Weights of a small GPT-style language model, trained from scratch on English Wikipedia.
Size: 4 heads of 64, 13.9M parameters.
Architecture: learned positions, biases, tied embeddings.
Training: a variant of Muon for these matrices, 904M tokens, 6898 steps.
Each number is 128 + 32 x the weight over the matrix's rms, rounded and kept within 0 to 255. Layers, rows and columns count from 0. Numbers have three digits each.

# layer 4 MLP down (transposed), 2048x256, rms 0.145, rows 1523-1577, columns 128-255
113144104198190142141145212151192134160123137112119128083141121110106071107105141114109156135135101132147127079105110101131132083142133133053155162133133178124154172146105114158145123108135179182102188167135146139134154178104130097092167118045130142097196114124120148152063213173142136125145116079126109142099133111125064146088075108118125189101143121136140064106157106138137105119081
188086143119137112148136125106084119175163150155101122104172103123181093125135146153224117173060107189089120123145140118132112137171150105149130102207123147110118106077053119147118133095108129145123155108143093121179113144148146137112071143130163095128133080088190103126156141152108120155111123139061119101135125085194095180142151167131074138114101101129097100042093204101174115126086
127124129059179172163160090065065123158115082131146082149081167159179146133146090158096132202090175080181112167127128203112146079167122122147082085144168141087097147120113129061130103140187157112043164172103146135137161105123143129121124097096172065164202102145171182172067112094144104132088177120087160185167067152199087144161147128097136140158185112145150150160153081037155113073165
165119124141133141121160138157140162101119132175109225132082085157102143145130088130089124132147165161092096126138130106116167105114112115100127120161169159135163113116115114115122113116157147167123129105145105128127140093108131147083110128128151161116106083142096122112158171111158128155190094146158130158138112085111124152099098157147116076130083115113092131078164084162145131099167
135145154144156140118113107139110167147143042157048182158137110158144173113100129137149113149172082078182109079104103142151098104125090162136167162110169130153155139078146130185139180150115124121108116094082143176080190130167083146192074108081112090088160144195110145107077175106096114139115073071130166129118110122145122115129136138084111165169165114139165107082139157164125122140083
072166157121065177128160129113126086122173067121111121121178104122113165096107184178117132172131111143083077161095135146153106141111154131131130071136130138158113108087109139131077111071093069154107171174146138122120144129119146096116163151105132105078178174128136104106176122150088155136126178144071112147123174131118090040086066152108190161152101186203102086106102111188167118138114
112184161132124167140131126149150147145070125123137100116104152100158099184128127146052036099101188115154178139157138148119122157124129133137127120149117088159143154089088068112141164139081153138108168131083109142110128101035183094121056122156092157137133150164125091151147166107149172159145191151086107099155131087151151110091111157139140171109111149120088090158106088089136146184165
110107139087114117104107142161176202065150158147107126134156116113132148151156096130080174137101139123128129127150088158136142090063159110181139121100123115148131152117127151139146078143136195101141143152141094112158110119132132149123081175144147124150117101189130134108113156140124149126166132151094142121100123096155092075120058185155084133100123164099123110130099202120064109170132
155122101178113055112100122078117122114149158113070131167100129212096106114139111100205107076139164163076152079178167133126126115142095125193201115116067071151138166123134129128086116166098144115141141166130102098083153145103101082141106119096141160131135060178125123161077096143140131105083154137117114147081179165113096094146131093170142141146121147135123122125142151129144152101126
108098173136121089104117130173084164145108098102145114122153187047180131136105154076140080086089159112146118117118125075126112155125126170136106150148161114143094097135161168094115169110065114106118140113112162157166151126128113121154170099155108103059172142129097126132123118108115192095156166156166195183107106155104141118151121182116101158113119144121098118099142146094162169106158
082074164115160110194106135163104033113087114150088144135085115132126151158138126220096090157115175136157145124202185129082148116155133108109132116085106079150082139094113157193171132198129103136092148131101052151089077094122143158071076109119104119138119144120081118148116159126045106135122080062174097038124154101170164178142129092101093080126110096127106078134118168127172106143131
085095106165113128165046101110111087184145117127216092117127107060115111152131117135135161068099197117095103148171120132128055077184101169146149172158121061156143161152171080144103193145049130163108121070133148173189147104173073115117121120100140153092144112111105087091154168122120143111188088095103161114090158157178098099072107165104119117145148154148130149122120121224168109122122
122102121138150108187167135111143127126113063123174056121130147155140133118160165144161112128141167169124096147140116126133163140118137106144072103162119105117150177121092119092073159184099126098139062098064166148132073146136125143137138139145111142112105152128112109115120147128142113181154150117170148114117100131138157176127167160132152156093131123108095131169118116090122222089154
120133139114086119082143117158115109126133124084109140114166154104143179104103148114154125139161130087127108171125121123125139147158157130118158089146118120126119105100163162097190138113121128131115099173142139091118162075164121089100133134168137148162124147122154171165126129144165163092162081111109147142134100145149115108130136106100157103123112116169132129127122079101125149133177
141080163150122078133148168104123128187052146118141151147149096095108146098097142137119085175128125210174190094110078125189116122097130179138161131120083094101137112135134129167117163150151059146107086153114152157151117162102058114113120140124137103131106169135146104135126118143170110160124104110057067156117125142129072152147197171124101072154138152170065123067201022148097169100123
133135144073078117132142152125145067103126073075151095068128111140100078050119109148152068142122158066144098135166187113133172113147163144167079159105147089081189134046154160099115097129143145165152172134194089171176143124153099082081108149153191135092126173105100190204076109105129137142132196101062143106098096106104127105104155171128102150115146130128080192109157150093122133126071
088199055152170130112071129108145066133140177125188150147170107123095164123164108148096125116143137157068099108112142133133125113137119113167162155152090173100186155154149114103157140053153105132113140162078139164153114150097119099101152170109131138087158119071105144142166149069138184134099098151109107092184098080153152129117148136098140158188073098120145125100148143052157074103110
140093143112109180122116103129079124124159121163192172133094081081095136113092120153077090148127141153109140099111044146153150120116084139088145121155098195124120139175143135108124073141099091135154120157085123121162149092147172171129121113137136115093193077065095154118076093184119128185113154121129119117110087123136117151147095132104136059073116171147074110135152154096129098114117
160101102162122148196126101197070069178129088074151183076132103092222131145123157154088114147183141125106114118134109100114178153168120140121109073092082114083126140100077198119117092113174131111156210155124134055114081079169075113135147137167118119122084127145103110129081112119096121148169145159115052079157018156166091090156178153094067175094108148168179151085124128072181139076142
072125152139115116094136092171095120133108153127079092148152138074101094111189107182132102116147155126152103089106113150147127162144145076080066134129107063126134169139158159119139098143164173091169119146086126118142168116173140072113120117136134214095198155100178149083075096115188149140072173150156092077155110113139118138090195151146140129153129130137169128063138097171098115118127
181137153159146109137145122069082093146100133127100120140121211138150148092127104167034067107128161094122091128154135150086136128137136109067141113103110175116093169138120113147148090139087182118144147125141174099135077114107128147138108046134113099170106130167101132152167138124098131164120118141148082104103047123109132124101139104121120174173135140162155155176099133075133128128106
102146157146131121138061192104091163142126145079104150141159090072086130152124214144064081140185119078114152166114143111111123120179172137136167061096179116089129128167104069149204063100146120076118123061127118063144118112104116113154084100140075153117084131173069094098118137125167214150123141113154137109174135114130136131112159137098155128132137098139131083084153081152118143079161
172159197141185086106109105104078137112117153177113177073118150145074093126075142173092122149109115108196113155093114139107170128113129117182117140101176079125072193162125078117113133150153143111126165149163108131157147125136104146131094133118125130037114178101141121133158145208085161145156142142127173104118171081095122106136150096116153106163183162112125085128116123102120113160090
140157174099068136122144177089110147145141071087064154085092060163103112177092121095117114102194126140142108111179168133121162150116172137161131132123142156119121113165150085124104163109124108123135131106177090131113167138149146153134143146072122186122104151106127120090100129112128140141086210039125148131201118089142090125129088086165149136141109107078144119128146158212201158167076
138107060195116087179130138157058119151142109096164140070100086241115147124099166122084136161146154168117100095080074141100175127072093104143092162138134100125083142136169098159140134098122105159160093125129197137108154191154079130151159069171100126133103172150136179132108226135124061149078107134105119142195143091126142146123147107118070115118082138091137139158125107110149154159113
139087088072150164194151106134124139153151138111137096115149120106203129139101147154095163146096043076169090152177128093148193133118116133211136144174146137126163123081079139063145114131199205153066205111150172083112066093194160155132151099132134126079127114168103103196181139164087097160111122139045211136124216088094030102127112087087169109101136115116106122107134119218102124091150
141155112164139126128124152109144123124137198123060099087165176151134139131096108150132138187113151129098089146142122130123184170102096069089135109184121142098137170177089056213111144146139152154106098157120168151139221141112130137116136111139092202127134138151157143095161157136102060170165142098117157106171095165142149094059142144138044168077150097126180174068104124142134120174130
187133160130088191131141138154143172082099114177107095046130166139132147131088158099087106146070147137156131192167224170145176101119152115075093158088133086125151112090084076157134134111106189129104121100057114192117128094068154114122103171132099150106116054141139189184039141099136104094136183116113103127187118123113159121125164086113172116162119168154102145112129092168125137156160
109125140114101086154126124117150158142153094149113121109158112134106127139047105128119140163127098131165156113111099105117180189121188098123108153139151124143142107130161113099130125140159103169145132110119103107142132131078138189122120156172151164075136140098109122136114113151082121127137152143126174159148082180060112127137136107131136131150072119137170122141144117090130132135157
175097116100126120151178138162139178154133072145129122150149161107140161139142085056173121135125088079166149145129166135112142087099158107115111167135153139079111079141141161098175125114146140080135099081055100142133155075130156138134148120067130141169109151133128168091123120111180143160131147125133155087110128110155074094163149129097138172110193117211188099127137147148116121129092
131115084146177105111194149106179150164167116132132157106179135112167133178136106193112132153096166182148145150171101119068132158122186105128097150139120185134182092074128116144081182141097156122168085140110154109138131104166140110142114121105104184111114095137129166107146126126138132129097051123148141187163112128182110083145132131131105137105138114104132113190112158098181103107127
194173095170088111119184147124133137149156112143128118111139094166162108071099119155118163102134130139135079170100151125169167201124138086134122132102155144088152029142141141117126139132106124128205113171152148149138154071185085135076197107112146103178152121157126135142128078147125134104191121134153144133080089133127081099155171156160141081121159097156082123101143111121099071067156
144126173101118168157103145102143183117126118173168081157074180158126129137146113107110153116143177168118129105180169105072105119150135107111102103187080158135127090168144118089086045124156120069106113089099139090154186111180140108108163133102094119086123147146121150168197075152188101123082143132143121144099169106153141088158173147120133148102097109080118167076117049134120129143072
188103146085123094226103171082114143114123108149124076121137059192167111147097132126154148136072161176139092168091072144139118154161155141170142096144141158112126175175110118121170101093088137118147094158051136153165125119174120168162158150096100114120118184124143111153076095112142183132172124101097130074199126100105160136119081097089074077123119084082141135138096054163125178143142
126110152116142137126108166113127124098184116108149111159125072117094095104143162144130136109077142106101113127120145155069123132125097154136090153152123102126153118122078129091125125135112109115120161129107136148177094110149163117128147131155091132128088119159170096127146171105102115108138164166161177142100157157156082140133161132103114124078110148114130160143107091123125127102123
139175203121136150143164128057120073141154124131098136130239165103140179120151119072178156099102144104135137101149170060168215122085152104076138109196159105128106089147110101056126127063145116136163112117110122161105145139186089155102053118155111138130114112158113142109126132102151193155104100122135160171088084105187107091111108123146165082098156163104154157120140119128147172158164
074169112116135071134181169145124125109118099128123134124096116155162128084141074131116053149199120172087073106153155146132102136098134143108152145127142114137150118121155107104181117128132081140143111165169122130123093137138104149119166107163083101141135141092129163171121139121161118137081149190166122071119129173117162096140144121165103113090174152200091105145123115085096119146095
116108155091136077154113114078125106158128158135145133094167113157101135167136108152149109154172113144158135158108110147153199128172122129149154136117183064127047107106135112130107099106154133120169118107118122131133136085107090064125120117164091170072137097069102164137106115124124160160113178117130171148163098107114127129128098110154138157144158092128142162137111130098113112139141
113118168142061177153105148094106131102087116153143149087118109131086151121131145113080162114157112146089158163150091114140142102062142138143182215140133124151107162118127159109156069114113147130106168118088089077137170091132126131112085082095104091142126135093119106172105118145107148168153113131136114094141134107112167139109138144094093123139185055126095172108107108190093111091089
128147130069098123081141172153097092112057161149100149165090090067115170140141159111160142121101143120077150082145130103140128149074193145127097113113136167105213109133099122090091124065156101137145088127087104134114117119137189094129133169084136104123112175119137122124172132047132110127139117165133117133145142086120071142178169115117144134079164131128128116168134085119138193127109
122102147090127108081133118140165099121112084143101112159075121161117112153124185148157155101045092153107110099084192145106099112156131193111095135161132139099125128116123108134119125078156094167079174106163065110091159121133168129116165126112121152131127090075104066074121142178139180100197121150104155093209178161108121149199131122116147139146057123090160157160098136149172101159116
160123097138134132158140156133104119152107130138101129141128093110115121141072139160159103141181118139162141112106145069132129147065123138052183089124156105131150103115155110169121158112131094093088173124160107103144113109104120102123158170131089184117110117100103125096139103062120109163151122119134157134089081105142091115089118155099128203137088117170104114104108172091133130058098
085077143119060119138121133162177124083111126143190119134073135132124089120069137139115116157121132119113075101139106142108217195138153154135083085103150071147103098099102118094127134157197094093071139160168136110142108187122104163177058146170068157080137134113111079146137127098164172138106145089099169156138139104131202104146132116113125128147129133162149136114134084186179123127115
081149097174092044181144107154121120120159145108118085135069156122063110143130102180088111109089178145139074132108137136156122125134120128203167097138055113138081118098128107163119131117127142098041141131096112117192110168154102120120129111117180089135101155124106153135107166079136168159077160133129158139094174081114132175103123129132106081129145121069148107134096140078150146098086
152112144114126130138112115129099160181101152162151187113102163163133111148117181082158190082094149205178095148077194137061045201125130129097148059178081126119126133108125125156111159154099118095126148167110104130176140121144171115160129089086122098103082152129202087110082166171145130225110135087077103080113149121122130092144142117108204079124136089144145116072127072087159115118063
136172145169163133159118165111091227145146121077133125162082126110148094154117138151131101111157102092111147159136110152109186176169109094138107129106094098101155122109075159188119156156131110078092145160124118210137100102096138136141170138139141088128074136135118113087086126128109125171154071083103132161174078174141079088175131150093074128091179148174123151135126120047198128151157
153094169123113083115131108137157133135126097128096113059129162115117125129153161116096181104104102101146056131115117111177123159189171118150081102085126165084072136144142127161156113146144136128165083156133148115119087140133126162077109134171108144156069131115115141181115169068130148136121101086121104152082134155135145158078120156188128119124167131185099136064168157136112143146083
139101110222140147097127122160119095098146099092169113135127147062158090127125133153132086060138159141109056160115161109115088136141159151104106123187115097168164143121155166128143114083160113158152087124157159113108086149093157114159084116075099085152058091136118157157167117122166086113135088171135130123119126083126143116191118091193139121140135129148129104127136046173175090095137
097092168144117133102139127145163141091117142114139136103124110120061124192149138173086143125107124117115146134122117144081107149061163146107157123119122113149118123140112145155121144125016127110140137064109129142187129082132074131085194139110099152147150123124138157127123112109138074141092091127137170125148161117113139132172079074202134156157150108131090140112154162156123109056094
146119121127141105124176103139079104145134115141167133131117147081151141139150116127096118149132112171126167109187146122082129090108167122085094173194097134169123064110135154127101140110111170151048089151089167080147090148071148071120124084131076115090106161100199141097155090141127122134128102157095130139113129110152098123111156130121082106146096160169127145155112096149105155141096
113164089101179161124093141123152111163078139128133146116184121146170150154149119134080145161157108092153125091121153131137125129118182147149133138068094104085101105100133083108134143128128138165122140095132102117158165142116146134106087119118129130163124107085124154091134096092099090160134154119174126096080043115080118105089121156151129136149176093129136114148108093097089097140119
143183066134100096112164111122137112140154149147126132128090090123065116152118166112109171076153153148125114092122141109165151122111175139187088086122187131121120168147122114120061174101147105124117142085178120149113126132141168141131142103124124148133113113156142123121135111135172113162079146151158136124144121129100148170082086113194154143114181086104142056126112090091099153144137
195138126148144139125108066129118152166105121120116165127121091125151088203107133089132139172085166104159155113113169168183155173125093140103143172169140156129163093104089091152114137105145132101147184122101063077042148136151152121156113050136111129174149156147096152125087160147144148159139185110111134133129161153141091159063135155112115127127139116124079148128095102142096097109134
128163139153138100095118137116134116148086135163113146115053081160126102125119116116110164141156151142135131097113125133141111174150128138167106104096109165135171117131146136116141146162106141148074169088172129122146152125132110159140117137161095116177092132104138148087130111128128103140117114146126088110157105144091178099143113124134102135122124111151143150167097176129166097167129
147170069099114092181113106146119170102058174097078160122113083100107121121132126195112135123174113117145089153109140129105145152089126170159104171111205142156126100144132121109138117156183154121159119122105116155037132161160101131155147163158116089104160122137090185116181129145168188119105138133135155114114119132151111086147138105068142126143119116140143147175090102131115123184150
# layer 4 MLP up, 2048x256, rms 0.0826, rows 1524-1577, columns 128-255
132156141122126150126123127120168085106086100144136080114107129142119091096161121099128132096158150097102134139067095099106150085097119156059162079154123177142112148166137106160123131135098145140112099048136137146123147096101136098126083132132078118165103116131093151161139178149096076160072138087149137204170079160124109165171124099047080133104078090136191138135141119113059138164208
104141102173058117151086145147153132100185138104137127147049098089148137083123121203124152142139103108129122105150143105085199174165112110128144106130214167131092157145122163074133132102117110137168116065164189123165134130104104111125086090170050188215162136179065149175071125101049140152108058144143086125116125115185123135135187151093117130175127150124109140112232131156133106100097
133114091119097154060097137155049193116111162077140107097117126086130148168111143112158082079151165122075116119092141099157170144115130125137149163124145106133175094101172112157138098107090132146137154112137129102187141082162090143133131102105095124136116102207151101128145149101104160141137122176114102144106174141153162128156159120135077183137141147149166091096091130103089134140072
107158117153151098097120137173168101186135142159124142104157170128105143094149118127157206103218156132186092165091153113145137157088149090128172150131131147169178074147111136171139195123091156186171103169149140150148132092123035110079097058086170127154121193119089092135128153124180038111177076088104095169102131074129110085115143106141147107155152194126126118157116071121107115171186
163086108113141149090158133116144110121074164108198114158101110115144096126157111138065144130130155128111186117116164124131143092138077097118104165076125134155137122111078160093186110097072111188090092135083142139109110160134121151138097098134117097080069104109164191181112104200157119131127051145090112151174105142169130195085141140133149085116064091130184107082134146148127091169134
115120149095139134162167098157161102145136115172117131156136077116134152146069087103140125114157168131133098121083066114147156125179096136159052145121163105102114053136103135151125056222150161136201063136163140163126133175148121095095144097152084115138130079108150114064203112126100111089124121155118119171048096132147122126132162139142143117165175128153120146125153126134078114089092
146124125096123106117147127137122141140147103132126160065123090124129112086139204121105111129188112096124151106105191136179137149143109090123080133166118164138137068078113111080119097098085149079166099099137151126167130148112115137101145162118127125094161173149095165229097089137105076169091112106150070231104137121092109119165133115151130114083102197122128105138130221159116191141144
143117126130137135173126144174116167113123089080104078140076106074149119086115176139153142152068134079126144139107089073137154131141127154096130103072098106124175097135101132150105143142118150120089131192120137098093144104166127170056133126133127075135140153090160139152126159148086075103153135125078134105126064124201141126130177156094130135174085119169136189127090144158081088104142
074112120062104093155130145131095137152091159120144131067109141169105123148142098123129167147160086102122141144141145171154109104106180082159178109098119094142151064154107140114162089170103127127149109095116133116074142132169090151147135128131102119124127112121150094139145156149118099104136131151134115185133113107112101122139141093095116188132144129167084033090132094098099147111087
181145140073145155133151077130169131062173149111137167144161189067168114116065138179111171141086147163122078075090173154087118137079126128124142123188127101151166095175141114153140085138185155138098086137110191153174155099173168125118154178085164177144138171133080114072096116078103145077122182150136121129108183132116142117180090068184139119109151138095131096093161130095136048138066
142146085121129101106095122119150151117127145099051190141127122192147135108116125159119121143079074168108070117091123186113119137082161108050091123080145158100107102137115146173180132123110093139161143125086143047089095095154154123132150116155162104117113125119197173136156162125070095060144126212135094107109133087079128120172168165094136123093145144150094121101175160110129130079098
083120056139161119090164115174168100111148129118171109139197137094163088141117060134180122122122144099120132113164092110169119104151086127173137089084143074112082111143179145137098112118157100119133179116122149108132211135142089107070098117132086115137132052180104157127147154115101163063149146102107107074110091161107127083085085124080194093157091099103104142095178153160087088141135
104152150114172142144114119160174118106109113113160183111134130143137102183127076158155147135126173117092114113100087107121136104162087099150120125110087130076120151129119106119092119119133105156097091092152067147155132154090201141110112143141123135130175080137142136082105084211095131198090149151122172131075094077099147123111096103109177154129106141121137177136089110126095162134100
089108154142135144109137134117078174082215126115118088114113072083161192148140087143178159159182033086084218147138104137095137113147087118137100168089128093161118121088172182110126062126147087136167093094127151202101150159173142154106122182118111184164083150150122078107102096099113074119122083125095092140155088115111101124118071140146105119186119154078146161104109117141131137139125
051122085133171129128117162119109127101165081154180158195147107134125102185101085137117085105155151149192152137160105175122146141052115185093161117140121104191080190146128151107132146153117165137130156112087088047138077124169096161126118126068108138142133102187134109104109114152094124137120183172138125149110126125176112109120159177137120116073166159093090144144137142111080167107112
140188143131060104139142137139117171099124039115116148117160113172157169111117107107188159076089161135107116105094137127121115121096151128168100136174134118187142129137147127103112112165188098172175072055133156128174120153099182146112104174079100148151097085154071108114123094155132096082126100162118096168150089119106106172191120134170156109128126141149122098141201150118104127144116
149154123145093082100107161122168168186143111065157128089123110105156113090158114176112162170152130114148066079085143184089127182171126181143105131171145111114149125110132105056096100106200063146101149067111150104080130167136168085043164156134105104178149126150136130095135110081129162146094123169166120103120058112126127189120122151119179212138153125112103166107101150089133101143106
103082129079167078103105150133122133180150074132131150150095090165089169174073124069087111156151082116194110167133115061101164097162191130135137168159150118128155187136121123099201127180150110169159140109155105155125172105138143121129134107134104138164130118146175127120112121071115125076099121124208083149120128130154113140104123187051115195106067179179174155056142103109131186153124
168125137168154118131108038140130126061197181102117129124116118097137109192179127104148123122165105086158170144156177107175171090134160124105149101085162193186130144087147166136176124181082104185127144141156075134125118112195084071039097044124145084146092178080143136108170128159131159169177131135181114165146147124067156127067143149105171205159140129129110088150114083110095135039121
108138130091116202090122145158120120036153145129104147132117074111075127115125181057145170132129106156160084114086149109206135162124101125121153113140142098083125120111105151118084145168160104088090093120153161124109134089093151146146103170161122085131086142083128107140115119125158105075091155089177117149117176099103109137123077116143111093107076124108117107111167167118129092134121
137155158155138144153116062080121105106186088112121126107095115059125180163157134064118157195182136100119099139113082150188120108136175133137125125173110119105172066085145203074157118117090120145097151117090158148179177096174088080135141127123100138152180127085130207154075110111201162200156112122158113133161198068153135186106113135137113130108112118178134160161087106143125099127152
088120159113110167150151128173134142152159141117083090134118101104121105121168105165126167130122098116113194141183122162162145079142153171138139162111129168185127138210163116120218082143138180124070100086144125089132121095071177117125138162137157108094095097127115160153120091129135118078146080133130158131149131119118133164075140146109101126124100083137050136170108092167050136144088
094082105114142092123141095146118184098144114134121157172136157150143143125151135158100151192087107136095071098187114119128142105158161127101112155163104139111204127113165173139104127212121103146151125118149091144144155080063145145141109113167116063128123133107097115096103095142147148138113112172107160173127124070074140103113155168136117101102137133091145154124183108164124109104164
120125125109221128115183149173083126175090155100150106112168108129114151152120145043119118144124125160103126107121149120134168238060137077146120115055074132167138107205218186083111172155062093182110170159112134059235190104177114174156057067077186064145189133094114127119102069085120113166139161121105183161099113145110118166144125103112096135154199079130141158150087113111148096093153
130087157088054131145198107163188151136133171130111084159087183141130117084106074102194117162088164071160094153172119165187111158171124122111141165186151104064125118156104134111128130102182138107152112104142168086168102102100081104085145059142147099168157087157130089104115102118128102175118086173108084131122191182120090156105156113168055086163155091137104142195144097198068078138151
084103098114191081131138168119130129158120098110110132096097108146097107127155072095086127165161077125180167092099161145110103176206112160145115155105115102187136115175156161081118135161120128117165146091095144165119185081087150163137147149136112110110128132108125101101113112164142155178158091167148119159149153122117149174060172145166139109112111101111135147146108116168097175113177
125119127150137131147126122096098116093198162061136133144071105142106163123166088139095111116088158140103112123155132079113126107087170121141196140120159069122187180176159087172144076080132139167152149071122147106164112139077117127043125195140154103138185037079102071100152169113155175057125144112140051144085130175111080085136136185122184055094123122160092078188156168146169136128134
083073075128163120151143131111084112149139134108144134132128111101121140114137135086166087162145152137153144166115112124162121137138128114167172098093119109118149115110125087094201085110156176127181139116143154171113146135114104147108104140098164128168096078133087117128151132120143111132202138153131120125179123173110142109176137130158076146170166122103078113079156124188106151104155
125099122130132155186108210143140137102139139132154166105150156088144122127089125110062086128100152185088210101162080170103120179159143128178177100130135124180157108149161161147129154123114091163178069110168156092108106159122096159106129132156148146113104148091106087151130133092096063083139127049033120116134166135155090110156136131209129096145173127131080091096041174057201160171127
115136119139083147163118174150113118101129105145203088180111108127160156144165126111181107135116162109143134154101191130146140145190107090143219214157120088139144110131028161207153128135151121126090117075138094109070138104112110103113122104168145169123103161119098126147116112171121148123083124127116132082143110127156122154137073075092178162123094087108116116065107097101156180175146
114139153199149189109063144164119092088167106120147098152194150163144085187192098135164183130118103102142115096186121129172114151178090164164152140107130064152093161122127072113082164129135116078077126066206134115126102127147128158172055092159145126088149117125093121130149178151120132126159147174135141153107128086099142161113114094143143089133134118110084056215124102100136116134107
097116146137138066140108065159134119151141118157109133113122096104121105118102145104162162156146091140134100142118094106158126128140145209099190158137137069127133140145171131124098124138099117155122123157176147158122188162107096141158122128127132168093118121135168132129145200143098115157211077114182064174128101125150143183105099134111162118067133193138164058169148087140132105119131
137058067096086187157112124164168173125135106088162117151135156107106113180164099154100145132119186108120197114093087120137053136168137145178133131127192167175160133168130155117151162114101135125127136153148150100131155094125160153128137126144083090143120130106115124121146134162122143063094133139097167178178130143090110166170105160155196094197134157109138139150120150153158077128161
104127097159141121167109093101134122131104078123173141119132102079135142123159170111148139092175096167154142124172109125159172130113127161091185103118138101127111158156145148115136145103164122145184142162089115098059159115124108117130106128114209133159167129091079121107144128126145103146149101120094136140163126120121132139126090119118128153183131140165151133115174167110186139143088
115141110106125098123155091129142131145123121092103119159118139160155096212147160157100133139100086084152052160061080108110159210151124117188208155123141106123195099182174181155120112146146133109144166173140092098116159078117165189126093105053138121169077148137114168168104138131122159112089115145144111169103214089078137108173145197147109141087102117135144134131072132085102173138115
155088133164092143137163136107170169125123177126139118115105111106083133172164126146144136134112101175127048159172094143092075160143087107164123067125144126144113153118117137145085129156126131136123138111140141129113095111134123146138073145125126126099153069163107133115098125143115075127100091080152130137148095155150071130126094096086122131164121123112143155123145080131173131157202
126188124151068125122148155123103104105151172136186123094139157079117167134087165184161129130112116137136121190139142124114137115144134127104137125083166097167147123131111139135137127148087142120148125097129107112103148139138088100140114073147139088126158116093158114129128202112136117095156134159115135109159103104112083146159132127120098146066120079108120141078143074150123095162107
090128102105179104101118172115131138105157129111112110135173175075092125153063114150153119172144121122138129103101117173125207147171149125099114105167099164096130089120126100128186127098125106157141116168191060130186069165121139111145170115098166178128153148144124128106120165181128126151126169092130151146107162114176082128121142136193133139159061131119219079143201149094114201136166
079125116116175149091100091124136056121171127158135178137084160090158125133154149138149103062170115107131141120098151164091124088109103164169130080124148150135152116109138111244135090185108132114172121070139199099190098121155074133093132102161146152098095096196123109162035135053089136083080201175167074143085140155144127126121123108135152144041108109092090119148097131082083096115147
154157132207160108169132078118119140105129100154177118158126105078159164101178106127085085154141185120151080177135146151155093086150152073067056130141093163179115196103040118061146153129115105140127099099119174094163145108100101165130118150163221152173097044131197057112155128138077144140092117108165088171085168154084108080123058142136108143131115136109051174102124159130075148136127
181149113137073135089126147148114132156121151163181140145124120136138111128133111115173130150080137139158156096125107094157166103167091111092138105159099149120105097094078111096142080127076140117163100092147135086119122127149110105139161114127090085113115037172074104133140121103136148140084130093139135159081167133136084091138116130132122150138144173147105085168043135169074126122161
115168101164162176135129111090135117111146193130113118142142146094100112121187139118106196139087164149125111142142099115114147060147237146100114095117095132127107162148191134119133120154129115142166146108143131142130147129125178109105196102098160084066068223113119133133092147167152090019162144150199138120107185111075122174090131101141094113105151172080133118110102163114104159155121
148084108114146140099153099103120202184178103086100138190114117218116144119151165124140149159147055146051065203163166157127157108115136161115144108108159122083094124102159205148196076123163119154140152157113186118168142095056114196095156134112168121127091119190084133163117131099154066135181130124078091085098175176104091161079129088104189104161116087110121133116101096135083092143151
151105128142122094160103113142199155139104152134107135103090158079186137113203160131188176109162085146151152139143199151080061092188148120096139132068152139195144131125075170119149106162125117099108127080105169159157090124107133164040117138112142111169153109118159043156122102118136105087142112128115138133159116103097140181104106164078093117110081144089081120118140134125126150184185
062116140133181130122201144088120173155105115123133150138124125188143157164160103184195111108088129147095100123079129091134142090174147105138137160135082114159118128111145115155091130173126144186169101110198115124067152108105171188196103145114097127098184098115155096098121131150130107163092082058072123168127159165112114078111108142163165120124133127131106170111106130056132105091104
085149124103150167134128144153131091108124161124168127154144119119114118107134083087099141130164148173112134085132157119132096121122152146177151117115161133172155108138119121119120152139104165102140136078067071096079132125160073124139146042120122154089115151110132126103170142135154158133103113085144125109143159106100110162176095110089148176133061065126106131141099121118118187168097
175102146065107115207130135107182107143136136122084043109137135158161144125113083098196093154080122108086139094104132115131167149140094134100102133120074108093114155143188175165154163204176118101155105141157167156135162139128149036162082107140199126127137069121144133098098101151084143121139167169131156131117152113124151160113109126152116128077110115125067167108101176121133122150116
148146141180082104204108125116141085158112152106102192105209095133134141143037160119143120123121102173128178091144166063201086124132145138104098099135153177120154087157081145125169115095135119144110175196134079112090126145137140112097164131092075069167118123138099099123124089106156120124144130119078048160108152114093065171129117133133119205092100148104131131132115077107081112127128
122108105159145136136157107154169122082121181130160119144097124179146133117146094147151102120112096128125108149070089160114115124142115174110113114092117118159133102120158106139107119132152115157132127139138158131122139060123146124110120167143106148100193094129128117141122116144210116102121160169127100158136147094076106122126153129127183133153125087121142141134163155077133102177151
129091143132139121103126068100124191152172135171103176095149118141120112170124154129150122095137109164101136122121116053129117159135061144099152142157167112124123147149092137107159160110098083083112115158131079181096127125140114118144112181141124126166128174081112076139130116121134166184122160118127153129103209145154126156218168148140136105166119099159136178108122157159139087131161
115102146135180121126059170149112155138110145149149156093176120148189158153141103120082065175129128141105172144120068125113116167104135092145194103086121155144142067188103113168189095135090196139173109171123131137150149132090090152069132100156151111102096183135118189116147130097110168129167104135105155125082081190166132106112116118157078107140099113096146105108122102092172129122110
163083147151109223112182136119134133108106117122104160113109124103116135113118156116113139141125096183125177157137169073126147110074180103100166095142054127066188101161156108142171162171124199171127144112110135127154148108082119068141128149103060095083077159159223113139126125148073083143126133125072125100167097078147194151185154111096098170151078150139148126099160116168156178161113
135160134141103097121094110137162111119118074091160130101133127167109146144096085122130089135148203095149100136109155119135111140150115141120154143149127096098145161131067162138125149099141068111188136140111103169086067173171099113099108145129112100118173098154135099101129130143168130121075090129118136121103146145162135127128158121184115174127108166115085125079148131102063129173213
062128178165136112149144144088167096108167090119159143167159146157124133133126124086146174134089122114067190129115158141150131141173132129050100089180061161111152105089068089165115164174158112110085120133155128113158167101111174119148123144079161160083102159100159109095116035139040084126114162144081156136129180135115121123174117126187072092127118095162117116152140130122157159158107